{"n_layer": 10, "n_head": 8, "d_mlp": 1344, "vocab_size": 17323, "tie_embeddings": false, "init_std_qkv": 0.0349, "beta1": 0.9}
Each number is 128 + 32 x the weight over the matrix's rms, rounded and kept within 0 to 255. Layers, rows and columns count from 0. Numbers have three digits each.

# layer 7 MLP down (transposed), 1344x512, rms 0.0532, rows 457-528, columns 0-63
138118128129108122170174114129107141160139221094126098128154164166120140121141182130117160131179162141130159147137146084174167162139143099108154122158126116164124089136150045167123111100144150
139147089135158111092194168153168109115109145159151163143097172118188077126101167114059159114128122065167113162150161095111144118113149154161167199126089175129109128146125136086119153188132095
136121147127119113075108125143100103148130150142148149161148134131165128138153131149102136136094117117138122160151113092124135112088145135180086140128092124134117149213109119146173122161121153
110112094200019089139128112096123109158137166121127100123125141068115117119099153097161123116121096172120075114094117167144128160126084144091099085128120099144115120150155185115151127101110119
056152104101154134159117076112126153164065140102121129125135129159157128148219083096090144102077097150122143173079091122117146131083113113192129116132084122104149146138083171109117151141100129
164148137115096104117144088109112118139136096120076076154180102128154119090066178145123097079146169089091165092098143148085135149138154082105176156139145172144106138104082115041194071147074173
117109152129071146122153124123101112155075151071092150117101151130134140157152140054079132154149118154121134148144130149100110196089146116107130144113138115120167125086124115180072151121107119
090170123112118016135084148154141102113093155076117142135088172203111121082143140106129180095150139123144089164112084177136069141112144137189133130118121135128121140129161148098146168097147115
148110123110094162088147118101159172134126154156117152171134152134102106175154137086119148102068134098165151105088161147137151149121101110143077108172080121121114110121126117107150107161127147
097114147096070129104109185136157116157139201136142161135154191098099166097140116071113123164133125128097130054091112154120171108121108138083113144107162128067106118121103071119115169130119151
144129102152111178104111152144118133058140119124149122099103102118066069140111059110107152116077073171112070145119094113148115117126143071137152135166119131071099170124114123127162119122063063
145164179096197135087079134128164097170107111126094084121114211155095117149092164117103171123196141101157169162156121132049136097137114114135139124108135133181132133179121125104120082126093176
199168089132161058124133082147081131154130109113081133133084145187119146165123129112133071177145118142108118139105132123135148121053121144125127172098007073078197147130143127079100115122123130
122159102122191080187152146153115184135138138108108154186164103127128110117093116071154182131192148154140170172090154101171125114069094069186075139106157144167063151142087148086101127140162122
157114044180117129159173161114113160164195096150135114174166143138063096140114193094107098097147115144113119078111161172122107157164123177095090060082105124096141082125058134119173090146110085
145213165184148161118094171073211181117116110140100182085205134116150090108118110025160118112103078165115077124101142101075126121120117078114107173086114166131103143138122153090136158122124149
207150079071144073174141106110197171110118094110047121076155048078149162126114168060105110130119111118095134116150141127133110152083192142107098130119080105171146115116164125124067159141156146
171108105149116187177122178116099096117112154188174187115076168135132104132137135117104133159100140119149172074091157121113103112191136114125100041167112158121142099110116157145131153115084154
140138131093116116139075116145087187123129111207082107194114107115116178129135228093122103100127151129145171104107079079165161092120058115108156159086141116138131154104123179106109107128113190
130136068161091125138136082147083148116127074110147085111171112091148077147115095136115131078083137200128124131209092086152116078160153095153145124152138148114135124152142156112143143071109185
111078119107118150151121106076114168161121125168095135143095066164142123154165119182125155172125165171166071134130163159027120136124075050036142077204075142114167102128101126163092121156150160
151102145041098065136141160147114166155141069119147136175089102190164137138106111110201161093151153175147180128109099121189110143203076157115183086204102107136111105167146078146081116119191158
131108170164162065159174104167135098145180129143166135088183104156081139127115047110162134202153124110126181121088128095123160124099155096137201134111114093157108100142153201134118096125155121
177132116132079151092131215158139081120157153098119165169118052101075207113189106143141105141040088134118157179150140109149143125212126144117169107152085102134097152161177115129141099094092149
103060105157144155103143150190095157131135147099118139139095133106155146153169149177105162162155109137118089121170129192112173137078150138101101141173114104177168101126196158115183121106087149
118111064127114167109095161134114150108147108121087140105114108148088077063054159140137113097162119130129132184091110145129159108170164099083150064151094187136168146104138157121101146156112066
129161101095152163135078136076105164166084128129128139120108128181145133102152153138104134146151155151143117096139165116134144147110138097079160117171119165131190123138136084073189158116115146
159127098096118092113156106109156127136140107156104137175057137180145103147175140170143152165115083173181106131186117179162152128121140131132145143125091077080088124101166097115125112143125168
132105105154125134096149110135108133122121172144121157114067108123108144122158161102064119183082115139097153172194169116145164167149116083134093140128136129075074082090100142169111120161140161
139075148113150131117116113086157133168121187118185155098052115114166086121143151145082121099099127164134068141126112120166125143112146129071111106096130183141146078122165123117196140134105111
155135150127175128092140149114154102102157110145113143106133100063129087113125072100121153162145116139123134148153133150095133103080104143111086125098133076141124154120097130139128182159103185
060190144061180033108070145103081102147139122120108140145118119148096096173118158204145149140158157179122180066074108202129135080103167168086136114170133113148095097151098128111157133070150098
178163114058118125129164128093116123158162101161133131134196095097192099160136126112199117099192072123137121147161166108145171113133146113085047087109128147091121127116133097111152164167117146
083129102197102135156115188089093097120166175155130143115165114136128164146153121126192111127144148142152056159145124137115111118066148122098121237129124095121070135140078158073103079070138133
206136105137061160068154105178120156105158147139163090179131066105114111147162135086126141131096165154080128157142084114127122109132135134130151088081149127136136132120132193134114120174168094
139111139094116077185154111137116139162107133177121128126145067127182142082155108195131124059110155124102122134125140135096168162088150129059148087117103105164153129142142140135118164119144123
120074158172109140157118108121138137168114094129112118127105168158153143130159094131097138185154144122106135155120170151140180111132138136131119153128117097175137135108144096113084143077101136
157100114130143091100095137081164141152141161185098133172170119155074121129113148123104102092116126129138142120195132110099067121089082118102126141097114146155163168135126136160153158128152143
181164044102105159129159061156141146149133140162159099167131098099139183167232128059140145086106140056141097150117180126140100070147114146022116081102091160160114118158146102095116101135050155
089135199138138157124141088132106127131118110179121153078162171125161106104146089149172102097116083089083123165200165060089122140104084083123084170126073131120156140113135168131143140150136104
138107128088153148124105131142081102153152133172095153117132095115053101099131107169088140156101114134085067156095139118154172155142140127097107088148082149150138110142132124077109142096082110
118112095090127147117198145191168066139146119146129160113157078182169121129127128072151168105161126112147118169153137128113133156127131136156164082099151119138099166085120124121101182141081162
075146121127079161072108195147104126098058155097149118159188153112069107145120158090143128148131092149088166092160096127145112099152085117167221174158128112133160096180147163233127113161142098
149096153130111145113135136173084117169104122132105107121119161103102158123119188114101143122086126141156111084162119164111147121141106063154101115116151179085144135125125087190099138172118140
180128097097182178095174174095178106139175139180133164132108110153101108121166149126102149081126143114093109085160103106092145145100111174161116139072138122190098099123151088178087139106110128
146120091159167175109157139176102126100149122151173151123161141087161148160105121098128111108119167070103151075164163128123108145121165171175120145186143083135055092128117124116126171188137110
109104057169152054141104185181087150147137110116150103117128122048178136122106193106106128126165152137151085123072155167140104144130119140093158138189087126193124105144112089107140104125124104
055138114183132149116123150113088116174141122112117161126139122115094151148103122147162124150080143170144139149190126084101171126083069136164117088206154127185125144118114127084120101134160129
044150102142107188101118098109091174188138198176121140086124139105174108096099095080082137202142091145121142140180123103099141094130127066167139106117140106127128137117156151116122133193118121
152126083134156157101128131076138129134130140133115071125119127158092056097128125113161084135118108148108119139114118134140125121117129155144137116191161134125105112125152106113074144138136121
128122140028149119121121101077089101136196130107115100112136120116138145174130166128092147146114124172135167063173097188104109161125090109192155191104159150157139122151104126111124129118107164
143178046100114120105137087135138116176134136074133112144187109084127163170109067103109135100132143135152183179078123107141080112084075127220134142184100140111074145167128128131115140162106130
069102195128133103072126191100094076115136127119113152151157076160119068114100130172088150110131122155178159112086154168118191051171123136100104119134136150105126123131139140147137194107093137
150160093148104119112143168154120155110087127092102130131129166134151169087146142068114107166117127097111118103145122127083144128121088132149143111142172140090156121123134138097134084166113057
165089144196136104152108066171117183146153159143156144069222174136152101146149115154101113145064109123139154137158105151068120149110152118097086114100121138095116102145090085103132105137144171
093200103193120147109154123148095121136133169089099130108136090115123086159134177123059094088125141148111159096110141147097081142181198091160045173153154116135075135172139158100136194151131202
168082106095122139112128077112161128142111149139138147122142160145114129114180108090125120118120145184132184143168138089123150123121100090136161135165112102133148105121180091119150144077114148
160193132166214117158107089139118186136091119163131137139123159166181124099082147113012105096144163084166129172147146130097194170084076132088186111096170115143121155146130180131135124151081127
102089169120135119130064088134173118157162089125156116121148112154140140199078094187100091086097121146155155162099140156125075130143131147155104118106088083149110121154099124139095061134143185
071110130147163054130136143113136098140103095161096099081131116169146130164118131109103118141149181119117134165078121127144103180129160125122122115059138052194077170125096135039121124117136125
200150159101156116102102115152119079101137145113142162140105172165108160183099139104121117109151108125124138097125044071126139139143113155111110146095106113126202092083114113119077095171099124
116108198143130140135164151115155111102093165142123101103121116181161192123095108136170104115082104131117095146112130121076093119152143228112164209129193140100133194107134101118171143154098084
127121183106134112132141115152118140127136123132107108143184146105128122196138103096162127152184062124139121153100126094120150112120192162119115093152104142103115102124071132163135113130142122
153102141123182041169151162159129150102176097106125145109165119135050076101106143105117133112107103112132159074112120165132146161131162080181108106169073108072178141113156087126153144144137134
087139109110144159142133154132122110120151076119156081052123124113117142157128167160134192090124090143143101089149114147151133151151130181099146142091109094145143119076169123123117121098125092
092163127130128170146119146165117114141155093111103160121142144134095173137126123149105176155154136109108078141097103063176127092120113097113121116131130161091084147139123156127124105115105087
120093118182120078129169093142134117065132103154112079173108059146103106113125099146125130162100145097101159133129148130101176185189060066162103134096102117164090134142159168118131189182124098
143099134101099119123088159093131156133154118117115158158050142123138141108078157101178106082093105121160141139099143122132191130142145129159124195110145050117111125130072103140122137149155140
079096090148175133140138138080122149152104112145129109115076115157115091165086099118160093153175084122140156155205102164113118065175165140156225116181093145133132109125141168166141120137109084
141124155144129177093168104131130099144071152038097147102124144109080133121102096100150129153097125151137129114143160114126149115177105094103159148107141102105127162154128119156137093143162097
136152093135100103146112110162093146098176177148181104145157181071134106118155077135052096134136140154109096160140097085152156128106171114159084141086134092089095166085136150173112141139076175
091111084140141103161110161108118077104168127110091139155121125130130089127105133141109155131128131116114106078144082088143122194125103106084091161119184106205126120114117154137142129140151132
# layer 7 MLP gate, 1344x512, rms 0.12, rows 458-528, columns 0-63
190148150167158112134123142083157173106158133077152135133108155117154065110120151100172102143082074106137083148182099097207144138105155053130147133139146113088135184128120140140149203121159160
109122127094144149156104128128062151127087084131160157140100081101134135113139121112181104085152140157126094143097059123160127133162167116159102104125093187104140112114113113086105124120126126
114132113146107203105150141112073130113148133185124086144160099094151215119114127110122139133085137203142141149158166095140145116121084112145120072036164072096146102151046137110100140068161144
077182119156166172168146200160110077107141091094170130133147150144155100177127169130138150136144113082131070130083166131101123101136074087137147142110148151145130135088147113141114123125142113
133103159163078131116111108096135066166074077156118105162115098124108069147145120154099099099157166076122090104118165122128150198171154124161131111125080153085104163133143158121197189153061148
079141205101164121165099083110046140072136076096149131109067103119142119159110174088126104112102170125100144097131145134118105141050132133087134119136146174141118147126116116149167121165093121
135162193181173071105179126151086121163090099108103098165103138125123109115146091143170157090140108112165055146075207108127100131158175191118143123090181118176130072104075132148142078121133200
132078097120120077144172150159158145179114134137170128156167113104138103114127167167101087070124140126096121123106117124085111110088122130121127109117167157141138134102121153145120126137110111
121197121126158091161147145135118132177161105165130144110104124109154130116146138084090132127124174118143145108204170120125147140061124132090104111131147141108184126147186099108109108139179146
149105177133148149153118106097134116079117137103158142130074117114145146126125143183093069170132128174130132127156091098097143139147155105100176075104132094092093107174116150145125148163152098
145148095159130126094128134172116116099147137134099113109104183089113156122113156093134151223107091135114147121185144167156186118140119148132133085144129086093083118134057140132141161122138115
118128193128145138139134197133153173137137134136124084146171228132110160150132150108131120146157148118207090103248140125091166221186160100105149137115180068147121134165146083095135083177125178
124131159088120116095116114144086145162116111072097179186143082129151157147083145137140186118174124142039093136124097089174113155122124121132138100080136113129098064121144179089176136139128116
129123125198134179081089119134118120126132096164175151130149119065148144124103164115058089147087172153099150141104152104118092145076161108097152103159135107130104141108112155199157113113118144
177136113169072165140094145146080166184164115204102137053134138156114123161193200180121065066089139144117204165118156160145130145147169076134102134166136101112115145081131125099116185122073183
193100156122077093136145109099159080129091175153085121155134190116173133091152187129101157157121137134094170115075103144150163073190128098162138100105120112145173101105157120087137088129102144
153131104117069145140114187135176132139133146150106125130152094099136107167230144096166168108126089117124083145099111137143117121175142075112123130107055126135105148178176170202117083085183084
104178162167110087110145092142141106197116056233200126143128164090108188110086180146070123127147120083161166107113149127170120128140215231134120132099102167125196124121114126068096112153104131
130145163139071157125127110169081131117158133184107131146150188061141157111189103151150189104100154114107163154134099143158107181134171176100096142133195074159206107083109121127109143218111108
124186089144161154122143166086080123111173178093082116193148141159166166146113082152102081139059065150086107144082125158168125133084089137141118114098116163121118197091115168156121126089151132
096116112245112098140147101074139099068075158145128102076157146126083165134118149115101072118095102130140113168059139163098136085116119150077127135153111184134158091130083184118147125130142131
120151062142132131168122153117075137156141139107180181152102112147117124103103105108171148115168100108120144109162091102146165156128134105132167115127182102099115127102090161118112172100100117
156107125145134138152134132048116118110122118141133208108087085138143080183115077147120093146053069078153098146124144105180141107100105096111120156126119111181110119157104137152112096127164106
097079122087066115142145188092113062146100178141172060145097108161077134155171137130131128185135112136136099135139129184130114142158151124147167138110128124093104148143089102130081161137102105
110126195110166160114168142090117071139134141141145160158104136105070166193132122128102140106113110101112179172144105133146141121123116153113135172094100147113124184165081100167170149072085157
110162144126140167135155116147160115106148136086151205095107133073088096182132167101114186086103123128132095055178083163119152109124086096142177155066141154121150128126129104106082109094209076
064135127061193046108128198173089103141160107169126151087121089167180139128142092095101142169097127172179097174197090141195091099091165107127140188150117130057145130085124176138100184108102159
131110134124187087171144171161159136134081175154116135123099116125104100140087103131130126146076125145180134117112153166122126153120078226130173139153168135165097094149169147110167142130110099
117118141104143100056088139144146119114136115111138109086064113115134150159173156115096125095143152088122092080172080063131128156143133095176188113101100105071133145117055160147118133154131163
159122112113172121117109181147110143136139140094178142149163122112060083164129152130078120067149131145150166129116077182111070095150116131077087097137175178139088125123143157168147125117120124
133125127088094080117159115123102105109099110110150122117105130098108132182153116146164110215098182152131115150110086119213118095112116124093138127121133177043144106062148158086140169089163207
167154087136156119100202097110082132096120111132102157160091097158138135127119013089147130122156115153082108110163117092049086138102142129110064128127156147180127192149134125120156082134130129
113133100158186129104098114144131107097114092121103145146112119124109159092136147144102149140095148144157117110103110105127154089132172170150109163206119134113155115095093115140165071166148207
130119094105133084082086146162126077098077101160154114151174163137120148187134144140123147131144060101113112150095161116133134123113156107145116159092151062042095098113137068139147096094105108
186146143102106116152115137111062167162098156159128091114103137145170071125119114099142080143144128125176172076150119144093099171219055128111140081150105151134193159135099120111128077131137098
133050116116134061063113089157119139075113135069169123147125092127182119124055205160117168126128133153149109115152086189189136105108130088139139113115124146109157176124116131122126112150110111
102128126245185165132138191112128117189057127118123144158122136103109107127150097152142091167148179118094104019200118200089102056139093140130071149135064097106121107093123108083160117148063149
190192159143121114092100136109145148113101202118107098099203129109155203152131135118119122078162136150144140123093122106160131147189123100106159075082160171154056150066080125179080164141183145
133099094120129122058132100058154082116073075164134163088094112102097123120098145132110143132168131148108141156094117126082088155161148134148164156071133108129099136140149133111121115094118161
190127169104141142149096167102171170154129123133117107183095060143109122124126132163132185093076102116126086140109118122180138103098102130145119131111172111161153136096129103108144099142131133
067143133145129140071162102096128125111152130146142105174108085128131124110157135124166119075132072143124146074110144095178184116071171134086159125141039148157105159119120179139146154115088123
108153177071078143105154098141080045087142080150109150101169155131139113112138159182076093169099161120121119155053171129146132141110110166165066102153148142099085107096120120134117100149100115
197165143059203197082057118198158081121160147064130145093119131038119195132157121134105112081145076166140140052154102085151154081158178105175137084150114172157150133163123110140113162101107102
135118136146114146145110076100122144068122130143114147092057117097117085055046124084129181144170153114096165136090159130134116169150142157084092185190103096163129100082113097158051116154143096
094126131113126102097122144116104139159156164115116130072088162096130130174157149133160129140133103107141139105104076077154145105136132173104069095096172138127164154070133132126107098139103114
130145157129119128138154154062074087136092158109086179153150106120116085121139125137081120138118080078093181157130103126119139198130130155135128167167180097157171162106134048133163119136160153
087186101146086145189130083161192144052097139065145084175133114231153101122114135120103132116189107106152085117033156146078126221169148086129102115111092161125125153113047134188103115136095157
167124134152125141160014152158140140099180112118183126079061178177102121173137136118084175112179122150139144145158094116119144111107152076166147137188122143115114082160106126210155058066122115
062147114199075097089098091121114121171118153126153172128129215115192138159127135098057076118130147153155091116145136125138090130172101155151081095114098169101141123132187159106193121134088120
144169137175120166147143097117112144141106100095114173119151157139118118125137143190131147106126168115172156161128114126095242108110108168122147121105131083144115115134083123117107144132191190
102114135142130097124104102159141133098124170139140058085135137101169086117184144060099191146094120114113149205117169145123152156152112167113140122139073129129137123112146127064158124143143122
109135126094157137117156124104069137084116178118140169198152070157097117164131148144112087130131097170122086125161099116105110144161127126144151111157115127133074160139108115123108145143077114
178146152165146095118117136158120072076128139076079146096103127123131105138131095176116032133131194117135153101126106114084159094183081138142127140148157115109078092087175130122142220118070099
109150088132119189132193119141117212149086180173133078164131113140146136116100117154130119088144200096133151135131181163106124095114138163114158141161138163168119131088193142116110179156158143
164084131096150186118176132086105133209198174137119167143058210126150167133110157163125120106097161134137142133130080140076180130092106019122117139176114111158150082137191153165088070143199124
131121158098154196133150163156073146129138129134156111056092096118131119085146146117171082135137133108147104149134105147155063101104156109149121153110097181150142145144160147142140103138128132
106100096130093107118146135127109156127116123113172145160118151091164109171140162153090055169121141148090143108130159123134114111079117146094146138080137129098140094199193081122130176118114153
122067131101137118122103092162163106124081157117125148092157119098190104142103142134163148097135169097146132118161104134088126136121125100068046139157090168089101076056134106143117095120125168
111141097092145080094153106138147170189079114130114108143100103079136147089144157038104071151111116078094156085157123060083118160115178127083172118121186079186136179175212108098119114080160046
170169165160106155154129121084180200175079114121069134154119124123147091114162095162079127123097162117157110157113102134210144144151108054121128100140104113121113074140136126112119131121173123
089094172115125139170143110126123093197092164192174054134168125068102152139159164174159076140160097091165061194118104087105142115144145204100074152183170125101110099128113123155085116085065121
149090074179147126122142154129165075067114180193182172125110089103082173138122199164163108100107116144116203108121060162112118136166097124120139115138124160132125157138147107100054139173148141
134108132156124216083096097128140076072070116155137148161118142127154070111084151169145106133102135134129135149111170074141113104112119112112091159178142132152081085141091139114118128163105139
107135175171075156148063068156134118101112098120091097127148183106081119132097125151176086105025133053069127107107147189144156135133146094167132148135145117143080085176141091138118114148155140
074122115111100156117119096140093131148108133161132105119175114114150139132190145124140145078135120105048078166104186172147127111083115116105106101162140134120185152060131168165107116071097125
098093163177092188108105100070130095072167121107107137055122103088148134110054143150057150128112061139149088104111112154160116089157118111152056056094113126136142080144139206069114117064076197
164153136127131152141152119117113093124180165081136172129156111106170148163150136109050146098137221139141124115128169121104108141138069136092078085093098171163132106165058119179131137076085142
160113128156129150178164163143161120101112094197117191096152078094165133153135126186127104113123104148076156126135095073168135133141137152114153109105113100132146062123149046149124169139137100
126121188177147104117145113151174144079123089166197134102147163128152140124140122132139160102117093199153114113135064126161082086117102119177126109117076150124148127171142065179048130111126106
125143149147145104109116156170131175104113135161114133106156151134116076112162134123042072135150112094119053104137090200150112087158118161200160116145118157090144130115111103097094130190112171
182129172134099168096187136154106107082127113161077143161061110124129106123169158190115103173181086106108145130151087140081179125108156140177133105168114093162141113077165102121176155166166121
# layer 7 MLP up, 1344x512, rms 0.13, rows 458-528, columns 0-63
113131159137105161130085153095080113116109217117129126139112170136168091113114168105136076151125158089132119146180081119136117125150182132165075154122098161160095150190084110096118094118087162
151156096103178105074064143113161088126110149134097125151109130089081105157130142147092137133097160086122122119129151166155093130149122155114171126111178138150146108104138110115121140123131131
138124095075080172169200033122117091132083185100138176157156069077124142144101109191085125113134118116117091171161090148134124130119174121130119152144107146118146144171137142122147086105113126
139088112092141070142131104132113104121130139064213150148095099123132103142085128136063080104135155102099146146133174160094103101106166090111145081186104069197180180140153078133080168097155192
144162146168105107069081182129082140228086147096089109096155125138083119100060140153142182111145129055109115092123169102086112107075079130096166135076150229114062104097160041103167036140165136
111120087171074125158134097097145085125085169114141111081213122116125145127116155166154139099138107090132103139114165142119104101112117122161155128120128130132127145078113128163146170123134073
128121127081118106086143124107101145103114138145139107158083124109131097128164192097124112132098178130153172171105111172170116139143092116180153169127124133080132103156105135140189108108166088
135088104192099126079066094125099109094090143120130133112154074136136174158089095140148214139114060125125135114119133125120095139215108137129111088135112088157120120096188097115143209121155092
129163132079080132097148116145099108168129056167153140149158130126102119114088107168152136117087149143133168156126124160147135128134176143160108160149109122157124158154189128165185149112125077
146113106080125098174131119123097130084132179151106135095100115142084093087136096128137117146125179113111167138165129117151111165165142109093152103139117136102144087067120186095096172174136119
181153085135097158092102099146154135169131130116123104096149049117122141104116147181100124109169106072156177138181087060138136128097119077113152074116124151141052152116088182202146139123148192
178137129114110158037051137117150146135113184147117141174100104118187101086120120144116083163132166130171100132124093097134087135127113125156149113099151102165148197116093110118103161108197109
116080186135154212137173150116114133127125116134089193117203079113129195091082075099101131118134147122085170128153108160148131177164124104127120113142133145117094117154088139098097125123147128
076169080107124117175152146119076057173174149170114117153123158102158111093096111103101179122097210131147117187060072078124061139099144139123175178066117145128106101066119059098084091160063113
098149128127159105106143129093143099087101113105134148119120180161159118170116055095128170155150150142057116126145130099107150090175152153148128073122138122233156114197149134127150152155101140
154172111118184136134140167176160124140105145128074099158125066107124095168149099105148158142189100169140131089179141212133104027155141126121120138181082101114122103190098166072161125126107133
101138141065168179131166131222123151144115127082142143119200105129128081116162057095217119169121146099081128074133063145132121183146173161143090025173087163083104146100141102113141124133123137
129092109137134100113115099171112122129117152138243153129180179137139179086117119155117123100177136078143112129132118134033142118192111072121171051147097183111170074112103096136074107138076152
150137130169146136091124170115061099098159151130136143150156149177115158109126088175168182124141133141118066089126116121081101085155125178162110144115185121092133130116102114141131094082085075
061150201138057144131122115153086104124172097149092142092162110104090139118128144175137154119158143160163104160127182136185139139130128154120142163098163133131133143146138143087150117146103063
134112117170155138116142196107157097069174109131148089077133134135076071149115068101135145081120096110102083102150123195120136159116148061146126138153086086138109140154079140127162118095141169
128083146184089133116135133155081131099118119129064115166161098122150160127136170115199091132127138103154100167199235147097155123087092157216121118162137139163071122071163071128114129100135126
149113210100126123148109171132090074138167101121173168184106164124089144123113169113112160172165190060137104161091172116089132097118130140159150094151108103151133176082156137161064120113113120
155139112097137088098153095203070141190121095114174154167233100112184101193093135126109167046170100082161157117125127106097116092115118106068149093139142106195126089153132153096126092114124149
163061103129164116169095104093077151220097111150145106112095129110135110075074124118157098122105129076123091188138127120099146172113136104138121113052190158178130235142081101150131163105124130
123152141133127070113088162166147138131138084130158107084171137132180071096137151142120088141144149185117160146175091152110098080158148130102145095142089090198116154107118125117063133184065085
150204121155137153142098067123131192087144127149152137154151133128117141168115156154130142129184080173083157136156163157122117083154097158165144108128095134157071116183166047118115176109130192
151139186133111075147135122142138125130131087145069131115102115108144117143133149139111080135136101156112107123152170172125130100121177095083158110090204158124201112063142114138128145089144108
118154053114139104143125134141140163106120127108117100134131074146062127129112175198143065064121124135132130137160112111114165154118139053116126140123153111096063202087124115137159113114157114
113129169115118138113152169181082123088157164081068146084140090149158088141142152097129098117142087122161209155100089171123140096099156125184126088121142126175145146117084145111139138138153135
109122118158139080151104132096125106156103123174143111128199152117105108170088125148098164092148153125067136175095098106157154186073116168097092147172093158139131129169110118125136151225163091
143096121133109091096111109145162167172169084141163111111159145065084105172132174113154125128146069191098095099137125136171106050163157147101179173229139117102119116166132107068126152098122143
146137150123124113070131182140142174108094098157100170112111144157115126115079123172165128135086103148112080121141135124166065098147114207074143073104108149182109132097160130110143158132118144
129137183124095190179123146134195061098092129104176120193175106130164136133092134117146097167100195123108150107147076101168135102150133192094153135066080106137142116170097134149079097079144089
103064133169058168064059075072120167132104111175153137077125113074140090156099136152126104144125134070123104143081102133097109149155192169117192116125128134161115101097162105127168164158131150
104091111143130125131119132096077123072103155181132082163123122121149175135128102082139109172167155152151206081068113111118154160126119166135136104131188080150128144057112143156152118152139085
122214100074155139176124128204146091136139065139121165159152190076128086092151143168106197156140124127128129132155107141084140119096155118181164083176129133120157045188181141109073121123100158
170140132125148068106165105157115119061115114101160110158111137133170171141136126135118124163137166179124088094104084100132137146125142140152178106191111140149090206104162065157126089126193161
132125120118114129190083126135075148152140094090107172076106138141181117188138152150116155137125135070148124084102125151154124169108137105109116126181162192130208121185160154085128128138149124
076151119098069157132102162124130108152084085146119128132137182110128131132084141169157084082135170076109182125156094147043117148166124142141102144146153156158123124174145192157115128125102180
164159095125141098097101154112141150123138120166096145121073066093108094133039145118119140089133098171089148049131149121209169162103080170117177086105119124118105083051075124135138097157070181
155142116131044169094108108142106082101185186180175170120134147093125138079151143120104163165139152126130147146131155147096134157089102153137122160204143134188112114077124075092059143104140161
198105093141194139116093143153181087178091114077188166074137134092107126163148080166160127137094082172176162081123105155168133125122169094177108141120105123098123113153124130156147122122137128
136053063165045114107074103119097150128162139086119124139094137187143149141100116083164142108131123099101135150138155140162102125123083098160111145096081215141113121142131180122114115124122131
083107141046123164103106118102150129129121104148125157144081076122164159140161157124149157072117107142129174152177162088106146160123155102140105102147139169146123157106093159108106128104138111
122138148113125111098151088152134197141130120140175138147129083117118118178139088117118146115115134179172159157134124146108093078148126142111096170131138130104100151131133138168111117147124106
110133150137187136111104141154097089154158131161108106096118129100060125126163138137183102174119085099139137174096160163148144053179073126144158106146196156185145142166168131144073142130114098
174139078099071138125090176103185113126104068114139132076100148121141121161182194112117142173093145160175164101121131096187138141129143099071194084122102122042152113158099136121185064149102118
124142152159154094093143105141148069146154084169202148150092144107182165145112156146148124100182147092146177155136141211179175108140033146107165154141050156183113129136132068155155143125074160
114069170149115186096172050161138160123138062134176129146160144161093141119088142133122097142109121118128146151088154140115119101167100120117062114103136119151109123151100141115127161123231102
127143160183072130143098157105164154111114159121166147142089132141121120099090137183153099110168136170157128102098092085107101139113098103121116132110094096146135226116129181119189082113175135
109096190111118185142123111147166162113152174162127172165127116130126191175153118161134082135101112124104138120107161102101100154172158126111059118102172098147153118158172050106089103107109166
142094097146160117130098131085154074167104092132191145074144117136132153102138104211132119097096101060085111096165130100110176129162129175123138150101190115099132073127132088134158122132083128
125165163135144125106048145178097126196098127136135116171130176081111132157105138141139145120129125173115102099147156109140183120112088133141134079123158124181229099181141110105194135127130108
101208113138130168203208142102122132161088074182171097100122158131102135106081098120125085118127081137156106151118138163139145140119155130120071079144156164112153120145150138164109127122101178
175118150141137103128109075146081112138150107137155124118113112171151147133104163152119098134076046081072138165137068120157143119106134123134152055175148082132107123107121146104158065135104174
150108130136158102156164126171103103122100200123127091119114131150113177158164100137116097145127119093118110138165163151151159089138085151169118150144101087136131084170179138109089065178141115
081109096073098112141152109141117080147126145109125122109121145119145109115181135120126107151191096110109156129105113131102147164084179139186120119141097111134105147122171142146190167127116133
085134121117092198147078156138140163117084169124129081126123106113120102083098099101168134100124137090135167104085134058104090182124069228151070117159182119101120114155120134128117113106166187
139153169158137178186054106122149147168160139179127135094170117128086166202127061133113131131213080124143110078112112084119125127145138084108131171155105171145135143129107129131116090182095136
131142140096140045124170082093159164124063113101168108133141131143177121188096053144068073077083201084098149111139155076136081142095107183146174083114128118145166086181161136134140146106127145
111097170139115149129149088086143132191125133068079074158145119146126144090100102077061124120169125116152173192185157109157126139085116124148114160092134063100056082143165132197115156118115129
127125107133144181153118153146139137207114106131100138178097125154116122119148173124129095115137105121135108087153111157122147096021088108140140121078109087181147182154135101112157157163130076
142121183159178156121190198090121095144135118150173136117105110116120119085149134122150100132105132085156073121168090178125155143128113137137165099099107144098117080116132155115096116143128169
083162105102115136122159144147095107154131102120156152089101145125136154169154183109092094112141110112174141155123092160154135150170175088131128092114126127172163077157120117103117109130160103
167116077103097149090127129141168109152168124215114138122141125132138155094140107121140131111086144127137109117086165108117040152093221126108167190129131121107096155154169131118182144149130093
128079165120195107148126102135109156078143116094129152130115159079129066152111060127127092133138143133135069131163123152108092126145140151105100160148124131102152120075125163138211109122116118
120141072161133101192113102148057116081106113167207147143125090176133114116030169178154086166089123147173191145184112155107132138176202181141152100132133187133121136164113097128172113163111086
084056138197162183141094158135131190150095076128120144141080111160102126082075123133085143066141148111175142143155109187144116112164158158223158103067083068143105106079094107173146170132116135
180141103091133089095131183179122131164093115114106153179158160109136151086160148108104127142121115091191055128093095117142152086109146139140124091063093172054141125112090121104106134102153149
131111187154130201176129146161149095138134086134045137125089116090161140153083140070119167159162152072102103118113129077098176131115081158057133132145149130146144075072130100098093118102106113